{"num_hidden_layers": 14, "hidden_size": 192, "num_attention_heads": 6, "num_key_value_heads": 6, "head_dim": 32, "intermediate_size": 768, "vocab_size": 1222, "hidden_act": "tanh_gelu", "norm": "layernorm", "norm_place": "pre", "norm_eps": 1e-05, "positions": "learned+rope", "rope_theta": 100000.0, "rope_fraction": 0.5, "qk_norm": false, "attn_scale": 0.177, "bias": "none", "tie_word_embeddings": false, "parallel_block": true, "init": "trunc", "init_std_qkv": 0.0356, "init_std_o": 0.0442, "init_std_up": 0.051, "init_std_down": 0.051, "optimizer": "soap_variant", "learning_rate": 0.00781, "weight_decay": 0.0, "lr_head": 0.0133, "max_grad_norm": 2.0, "warmup_steps": 200, "schedule": "wsd", "decay_fraction": 1.0, "decay_shape": "linear", "final_lr_fraction": 0.1, "batch_tokens": [16384, 32768, 49152], "max_seq_len": 256, "doc_mask": true, "train_tokens": 157000000, "max_steps": 4877, "dataset": "wikipedia_en"}
Each number is 128 + 32 x the weight over its row's rms, rounded and kept within 0 to 255. Layers, rows and columns count from 0. The size above them is the row's rms in percent of the matrix's.

# layer 9 MLP up, 768x192, rms 0.0509, rows 609-640, columns 144-191
size [106  95  98  98 103  98  93 106 103 102 106  98 101  97  99 100  99 102 102 102 103 103  99 102 110  98  93 101 102 105 101 103]
[[112  84 132 145 150 122 129 109 142 175 142  94 157  92 200 145  98 141 125 158  94 177 161 119 176 139 176 151 128 104 129 115  90 174 139 129 122 171 107 109 139 136 129 146 146 107  97 116]
 [127 130 147 128 105 161 211  90 108 141 116  80 142 176 159 112 125 123 112 168 127 102  75 105 120 155 150 132  54 138 136 119 132 151 140 160 199 126 126 179 127 138  79 146 107 163 153 113]
 [148 158  82  87 101 145 150 126 126 142 135 138 135 144 183  87 107 148 182 149 171 162  56 142 116 115 230 145 129  78 169 122 144 127 164 169 105 109 169 151  91 181 136 133 186 126 164 128]
 [207 125 127 102 115 109 112  92  81 138 146  95 153 108 171 118 109 130 215 126 155 126  68 157 180 122 125 152 156 128  85 164 108 161  42  93 126 137  99  71  57 128 176 150 101  99  79 142]
 [118 147 114  86 164 134  96 138 150 169 172 106 157 140 142 165 102  92 109 131 116 166 109 124 132 156 125 114 132 102 121 177  76  53 167 190 165 145 120  74 199 100 119 159  88 119 104 117]
 [ 97  81  60 150 140 125 167 163 118 161 166 122  88 106 152  77 119 127 144 179 112 108 168 185 155 151 152 164 192  78 159  82 149 171 118 108 152 134  96 138 115 140 133 142 167 183 160 126]
 [ 93 132 105 168 230 193 126 129 114 139 142 153  78 148 105 151 117 163  50 135 200  86 112  85 119  70 118 124 132 223 160 153 134 144 170 150 128  71 122 113 124 119 135 111 169  94 115  55]
 [117 123 121  77 128 119 139 157 129 135  87 153 136 156 106 106 175  93 118 150 106 102  94 117  84 105 111 119 135 136 141  91 103 127 131 100 133 121 140 191 170 100 164 133 137 189 145 147]
 [146  56 172 207 136 119 109 140 131 123 113  80 120 154 139 113 158 150 107 116 126 102 112 174 166 171 109 169 107 130 171 140 122 155 215 154 116 111 124 101 136 153  73 129 138 203 173 118]
 [ 91 130 132 139  67 132  96  96  64 139 151 145 110  80 125 104 158 148 139 110 153 173 179 124 162 109 125 143  87 122 154 157  71 161 138 120 118 147 202  92 128 155 111 138 105 168 164 213]
 [ 80  94 100 103 121 101  60 117  91 151 173  98 118 133  83 193 157 162 128  85  82 159 145 109 186 118 127 110  77  81  51 176 120 136  62 126 130 134 150 135 108 137 135 118 125 100 163 102]
 [129 112 133 116 162 178  84 162  95 156 152 123 120 165 145 126 123 135 110 115 158 130 155 114 106  99 106 143 119  70 111 129 152 155 112 121 142  60 145  77 122 161 104 145 159 143 157 165]
 [114 101 103 128 143 103 102 128 130  85 121 141 145 153 149  86 128 112 139 112 101 134 126 171 125  82 122 139  93 141  91 160 119  93  77  80  36 168 147 162 156 146 106 155 153 139 186  92]
 [119 143 164  87 142 146 131  91 186 116  87 147 160 139 108 152 158 142 166 102 135 148 159 166  71 126 143 163 132  57  77 121 110 145 136 149 111 130 164 108 173 110 120 121  88 137 153 129]
 [131 156 107 105  87 126 122 172 171 118 126  99  80 113  95 115 110 162 132 144 109 159 189 134  84  91 100 152 147 132 151 135 113 122 140  50 187 145 181 101  43  87 134 123 152  75 141 113]
 [159 140  91  39 110 174 145 157 143 127 140  55 144 103 141 124  64 120 104 147  82 147 138 144 130 142  62 158  54 142 111 133  86 165 148  85 148 131 168  98 174 130 174 110 131 129 115 110]
 [102 150 115  93  78 100 149 169 146 146 175  82  45 149 143 174  98 152 142 157 168 119 126  67  79 160  77 116 172  96 174 121 143 101 129  86 154  97 108 112 165  87 139  95 106  75 185 125]
 [ 77 110  92 144 151 116 161 117 132 153 146 147 129 107 168 130 118  52  91 193 139 187 155 179 127 120 153 129 185 147 102 252  94 168 140 177 175  41 114 123 140 143 141 149 147 158 171  64]
 [128 108  92 117 145 107 171 144 147 108  63 121 144 116 112 142 146 164 161  77 159 152 157  92 106 107 111 188 123 107 188 126  90  93 126 121 167 126 106 101 129  93 134 105 172 157 145  76]
 [124 134 144 144 133 103 143 128  92 136 123 110 168 135 173 129 139 100 147 120 112 108 114 103 172 172 122 114 158  86 137 109 122 140 134 134 165 112 110 120  90 104  62 126  81 174 138 129]
 [ 93 144 167 113 171 148 177 179 114 155 210 128 113 126 111 103 136 152 111 171 127 148  67 131  94 138 125 191  71 204 163 182 122 193 155 150  74 114 101 137 111 172 118  86 156 131 155 114]
 [ 61 116 156 152 123  94 160 107 139  93 131 156 124 152 163 146 118 136 136 214 161 193 161  99 146 144 170 108 119 215 112 145 149 141 131 150 147 101 133 147 157 173  97 140 139 210 101 171]
 [154 152 112 178 156  84 115 124 139 161 102  82 147  71 157  61 108 130 153 129  97 124 201 195 128 124 116 168 142 106 135 195 126 128 126 167 141 156 136 115 135 131 120 154 129 131  59  97]
 [ 99 158 132  90 175 156 160 173 157 122  85 155 120 137 160 119 118 127  76 144 112 146 107 118 109 205 140 116 145 133 169 173 111  93  89 176 118 129 146 176 114 141 150 107  54  88 167  93]
 [130 125  75  55 171 154 192 147 127  85 114 159 139 114 146 113  96 118 158 168 120 116  89 148 104 167 105 118 140 141  78 131 108 112  79 149 114 122 144  56 108 165 115 127  38 146 130 120]
 [103 106 131  89 178 199 153 120  94 125  97 148 109 116 128 149 197 167 117 110  78 110  62 155 156 125 126 109 121 136 143 206 128 149 153 121  91 116 135 144 110  98 105 133  12 147 117 201]
 [139 124 127  78 137 148 172 168 102 139  61 143 145 129 165 132 154 141  81 105 141 153 155 121 144 137  78 192 126  81  49 164 172 140 171 152 121 109 145 120  64 148 114 108 118 124 119 132]
 [160 148 138 122 103 146 127  87 111  95 115 157 124 166 197 184 128  89 138 173 184 138 160  97 144 112 190  77 188 120  71 116  97  96 140  87 147 126 180  67  79 175 145 152 112 125 170 150]
 [ 93  93 129  99 215 188 181 193 161 155 171 150 199 157 188 124 127 132 118 177 202 119 181 143 157 139 103 140 103 136 137 117 181 135 122 130 117  88 144 155 163 107 110  71 189 138 108 150]
 [ 62 163 156 133 112 191 112 165 102 123 121 141 160 106 208 154 112 147 123 166 153  55 224 140 127 185 128 140 127 111 135 193  99 127 144 117  93 169 157 114 163 133 117 173 146 119 158 156]
 [104 141  89 146  73 159 185 157 193 150 129 130 133 168 116 127 167  99 138 203 150 202 168 101  85 106 134 140  92 135 126 142 159 114 150 126  87 103 101 163 150 159 135 143  97 128 179 131]
 [136 159 149 145 166  31  83 120 128 153  87 138 157 170 254 169 145  85 170  92 145 137 179 135 119 177  91 151 111 169 118 146 172 114 167 132 113  74 134 100 148 126 159 132 143 173 120  92]]
# layer 9 MLP down (transposed), 768x192, rms 0.0511, rows 609-640, columns 144-191
size [105  96  95 102 100  91  98  98  96  95 104 102  97  97 100 103  97  99 103 103  97  94  99 107 133 100  95 103  98 104 106 100]
[[164  78 137 101 134 137 157 103 171 116 130 114  39 148 158 159 116 100 112 132 132  76 104 172 128  87 114 128 115 130 110 133  91 195 142 133  94 178 135 154 163 117 122 145 140 140 185 132]
 [103 119 153  98 145 152 119  95 110 110 105  99 156  96 202  80 152 152  91 169 135 113 173 110 137 118 124 115 109 174 150 138 142 121 162  89 143 155 178 143 181 141  76 109 163 118 177 154]
 [160 115 192 127 156  59 158 156 171 188 125 123 122 165 140 161 108 128 147 111 148  66 137 160 156 165  75 139 116 136 152 141 128  92 115 170 142  67  74  95 129  97 130 152  91  77  65 102]
 [ 68 149  87 171 189 121 177 149 143 121 198 119 140  61 138 211  99  80  92 134 175 119 110  99 173 165  88 162  89 119 153 132 147 125 196 143 187 179 132 180 129 112 115 113 189 156 117 148]
 [189  56 105 134 109 140  94 134  96 153  74 186 137 142 125  82 112 123 114 112 188 146 172  88 125 142 152 142 151 122 128 103 114 108  82 183 138 151 133 134 105 119 122 112 171 172 152 110]
 [144 142 172 152 140 117  43 109 121 106 148  91 151 166 144 159 125 131 175  93 134 127  48  98 140  83 128 103  99 152 109 117 202 102  75 159 115 106 119 138 191 164 130 102 104  92 111 142]
 [ 89 148 114 156  82 110 159 145 139 165 149 100 106 131 165 149 127 136 115 166 139 171 136  89 143 154 155 141 185 126 162 115 158 140 119 116 112 162 121 104 128  61 115 140  62 107 173  92]
 [ 76  86 147 185 148 119 133 158 123 136 141 116 156 108 123 118 143 161 191 136 117 105 124 120 132  74 130 126  74 153  85 187 164 120  84 123 114 150 121 158 122 115 137 165 151 136 122  94]
 [ 78 116  91 114 126 189 113 180 152  39 152  94 121 132 152 159  77  39  88 146 101 116 182 151 105 104 120 133 139 127 118 134 110 100 107 116 124 128 126  78 141  79 114 113 110 118 179 143]
 [123 104 120  96 189 180  74 125 118 126 100  47 119 163 118 147  78 175 129 138  71 129 149 150 112 107 175 131 166 100 146 159 103 135 112 196 122 112 164 105 104 111 117  86 152 118 121 130]
 [198 138 135 124 153 155 136 115  69 129 101 130 114 140 141 211 109 148 105  94 115  97  80 128 125  86 167 187 111  99  95 151 141 106 154 111 190 144 148 149 153  90 124 194 152 146 141 119]
 [132 116 107 152  86  72 186 138 178 150 138 119 122 158  95  54  82 136 110 176 137 124  70 127 101 143  93 158  61 125 124  30 185 115 137 153 107 144  90 159 136 172 128 145 151  86 140 180]
 [140 144 160 100 120 115 102 145 137 125 169 109 113 140 137 148 105  40 102 103 147 165 124 112  97 131 156 130 111 126 108 118 136 135  75 113 129  63  81 108 104 129 135 162 165 132 118 119]
 [116 192 141 112  93 143 184 140  89 108 176  27 157 142  78 101 165 119 107  80 100 164 138 103 170 124 120 167 100 174 169 214 105 122  88 119 104 107  87  55 128  85 142 153 147 113 158 158]
 [127 147  89 133 147 104 179 173  94 148 146 217 166 149 173 103 117 115 110  95 139 126 171  59 168 132 162 114 118 106 131 192 133  92  93 180 145 146  95 183 181 122 131 122  98 152 122 107]
 [ 99 155 198 122  78 143 154  92 114 124  55 183 101 188 155 116 124  82 131 179 146  98 162 134 124 129 119 192 170 146 130 146  74  50 132 157 132  99 140 174 162 155  66 101 118 164  82  91]
 [147 127 116 107  80 173 118 112 111 123 150 120 172 109 151 109 170  66 146 115 103  79 112 149 171 160 167  61 143 132 124 162 106 155 177  89 124 166  93 140 176  99 131  75  68  97 100 168]
 [128 132 127 116 133  93  77 173 111  93  99 135 126 112 117  74 119 106 168 145  93  92 109 165 139 215 137 118 148 127  70 134  79 118 149 108  82 125  45  80 126 132 164  92  99 143 129 128]
 [135  86 161 130 120  97 113 140 135 131  86 159 163 132 119 141 157  90 169 103  87  89 205 125 156 177  61 232 111  87 149 132 143  38 137 130 106 111  97 128 165 117 165 120 156  66 149 141]
 [128  75 142 157 119 147 137  69 159  95 140  86  55 148 164 135 104 120 109  99  71 161 133 146 113  93 116  69 108 137  95 165  99  74 136 135 131 138 126 139 157 145 164 141 129 159 153 132]
 [175  36 128 109 141  97 109  86 144  67 137 154 169  71 146 154 139 193 132 148 160 149 133  74 171 103 135 173 166 142 103 129  91 134 160 107 128  99 163 127 155 155 146 153 143 144 129 153]
 [ 90 149  94  98 112 166 165 143 124 137 138 130 104 123 114 158 137 108 150 100 140 113 134 171 203  57 105 145  96 124 160 126 143 208 117 164  83 194 157 171  88 103 119 117 110  87 124 131]
 [108  97 121 106 206  87 152 175 141 192 116  96 104  97 130 129  88 164 116 163 146 122 152 119 152 101  85 116 143 161 161 132 119 189  58 109 115 151 133 172 102 116 153 184 121  80 114 137]
 [185 166 149 152  75 170  96 115 139 169 161  95 117  66 100 115 155 133 144 160 105  86 201 177 184 114 119 161 162 182 106 139  53 182 158 113 164 179 186 116 103 124 150 108 134 107  75 119]
 [135 103  94 101 108 130 122 107 133  91 109 155 123  79 107 130  72 156  98 128 176 105 101  78 160 118  91 125 109 154 113 119 208 125  87  77 128 156 115  35 141 209 149 118 153 118 153 188]
 [152 130 133 154 134  94 154 140 164 135 111 130 128 177 103 174 166 154 136 156 121  32 144 166 146  83 107 160 240  94  82 128  70 158  86  92 157 119  99 124 136 166 136 177 141 161 130 167]
 [140 112 145  65 110 162  49 111 152 100 117 123 129  82 146 178 143  95 160 120 119 168  94 129  79 141  86  96 133 156 169 167 122  55 136 194 159 138 101 133  96 158 140  90 144 101  97 149]
 [162 112 157 131 141  87 154 142 118 151 115 111  91 106  78 106 110 151 126 109 127 158 162  99  77 106 127 115 148 168  78 121 193 229  97 139 137 100 108 133 171 142 106 101 135 100  64 138]
 [118 112 161 177 194 116 152  99 109 194 110 150 185 134 141 158 146 176 126 133 152 145 191 131 147 107  81 176 141 101 152 103 109 106 121 154  82 180 109 171 111 124 160 194 153 121 168 180]
 [168 110 137  99 124 160 147 196 128  90 154 141  98 112 113 118 109 116 162 123  59 142 151 150 177 135 110 163 169 158 122 140 140  69 179 131  85 165 117 136 175 109 148 108 134 167 114 103]
 [ 66  81 176 127 109 219 106 100 122  98 147 141 133 134 162 159 130 141  76  55 131 126  73 138  95 112 130 179 134 199 104 172 118 174 148  84 188 142 105  75 187 136 158 170 115 108 142 124]
 [ 75 120  99  81 112 116 145 136  79 114 208 128 146 247 151 149 104  93 138 124  96  58 104  69 126  95 142 144 133 166  72 141  98 178 100 155 140 138 198 163 169 140 164 159  96  74  93 127]]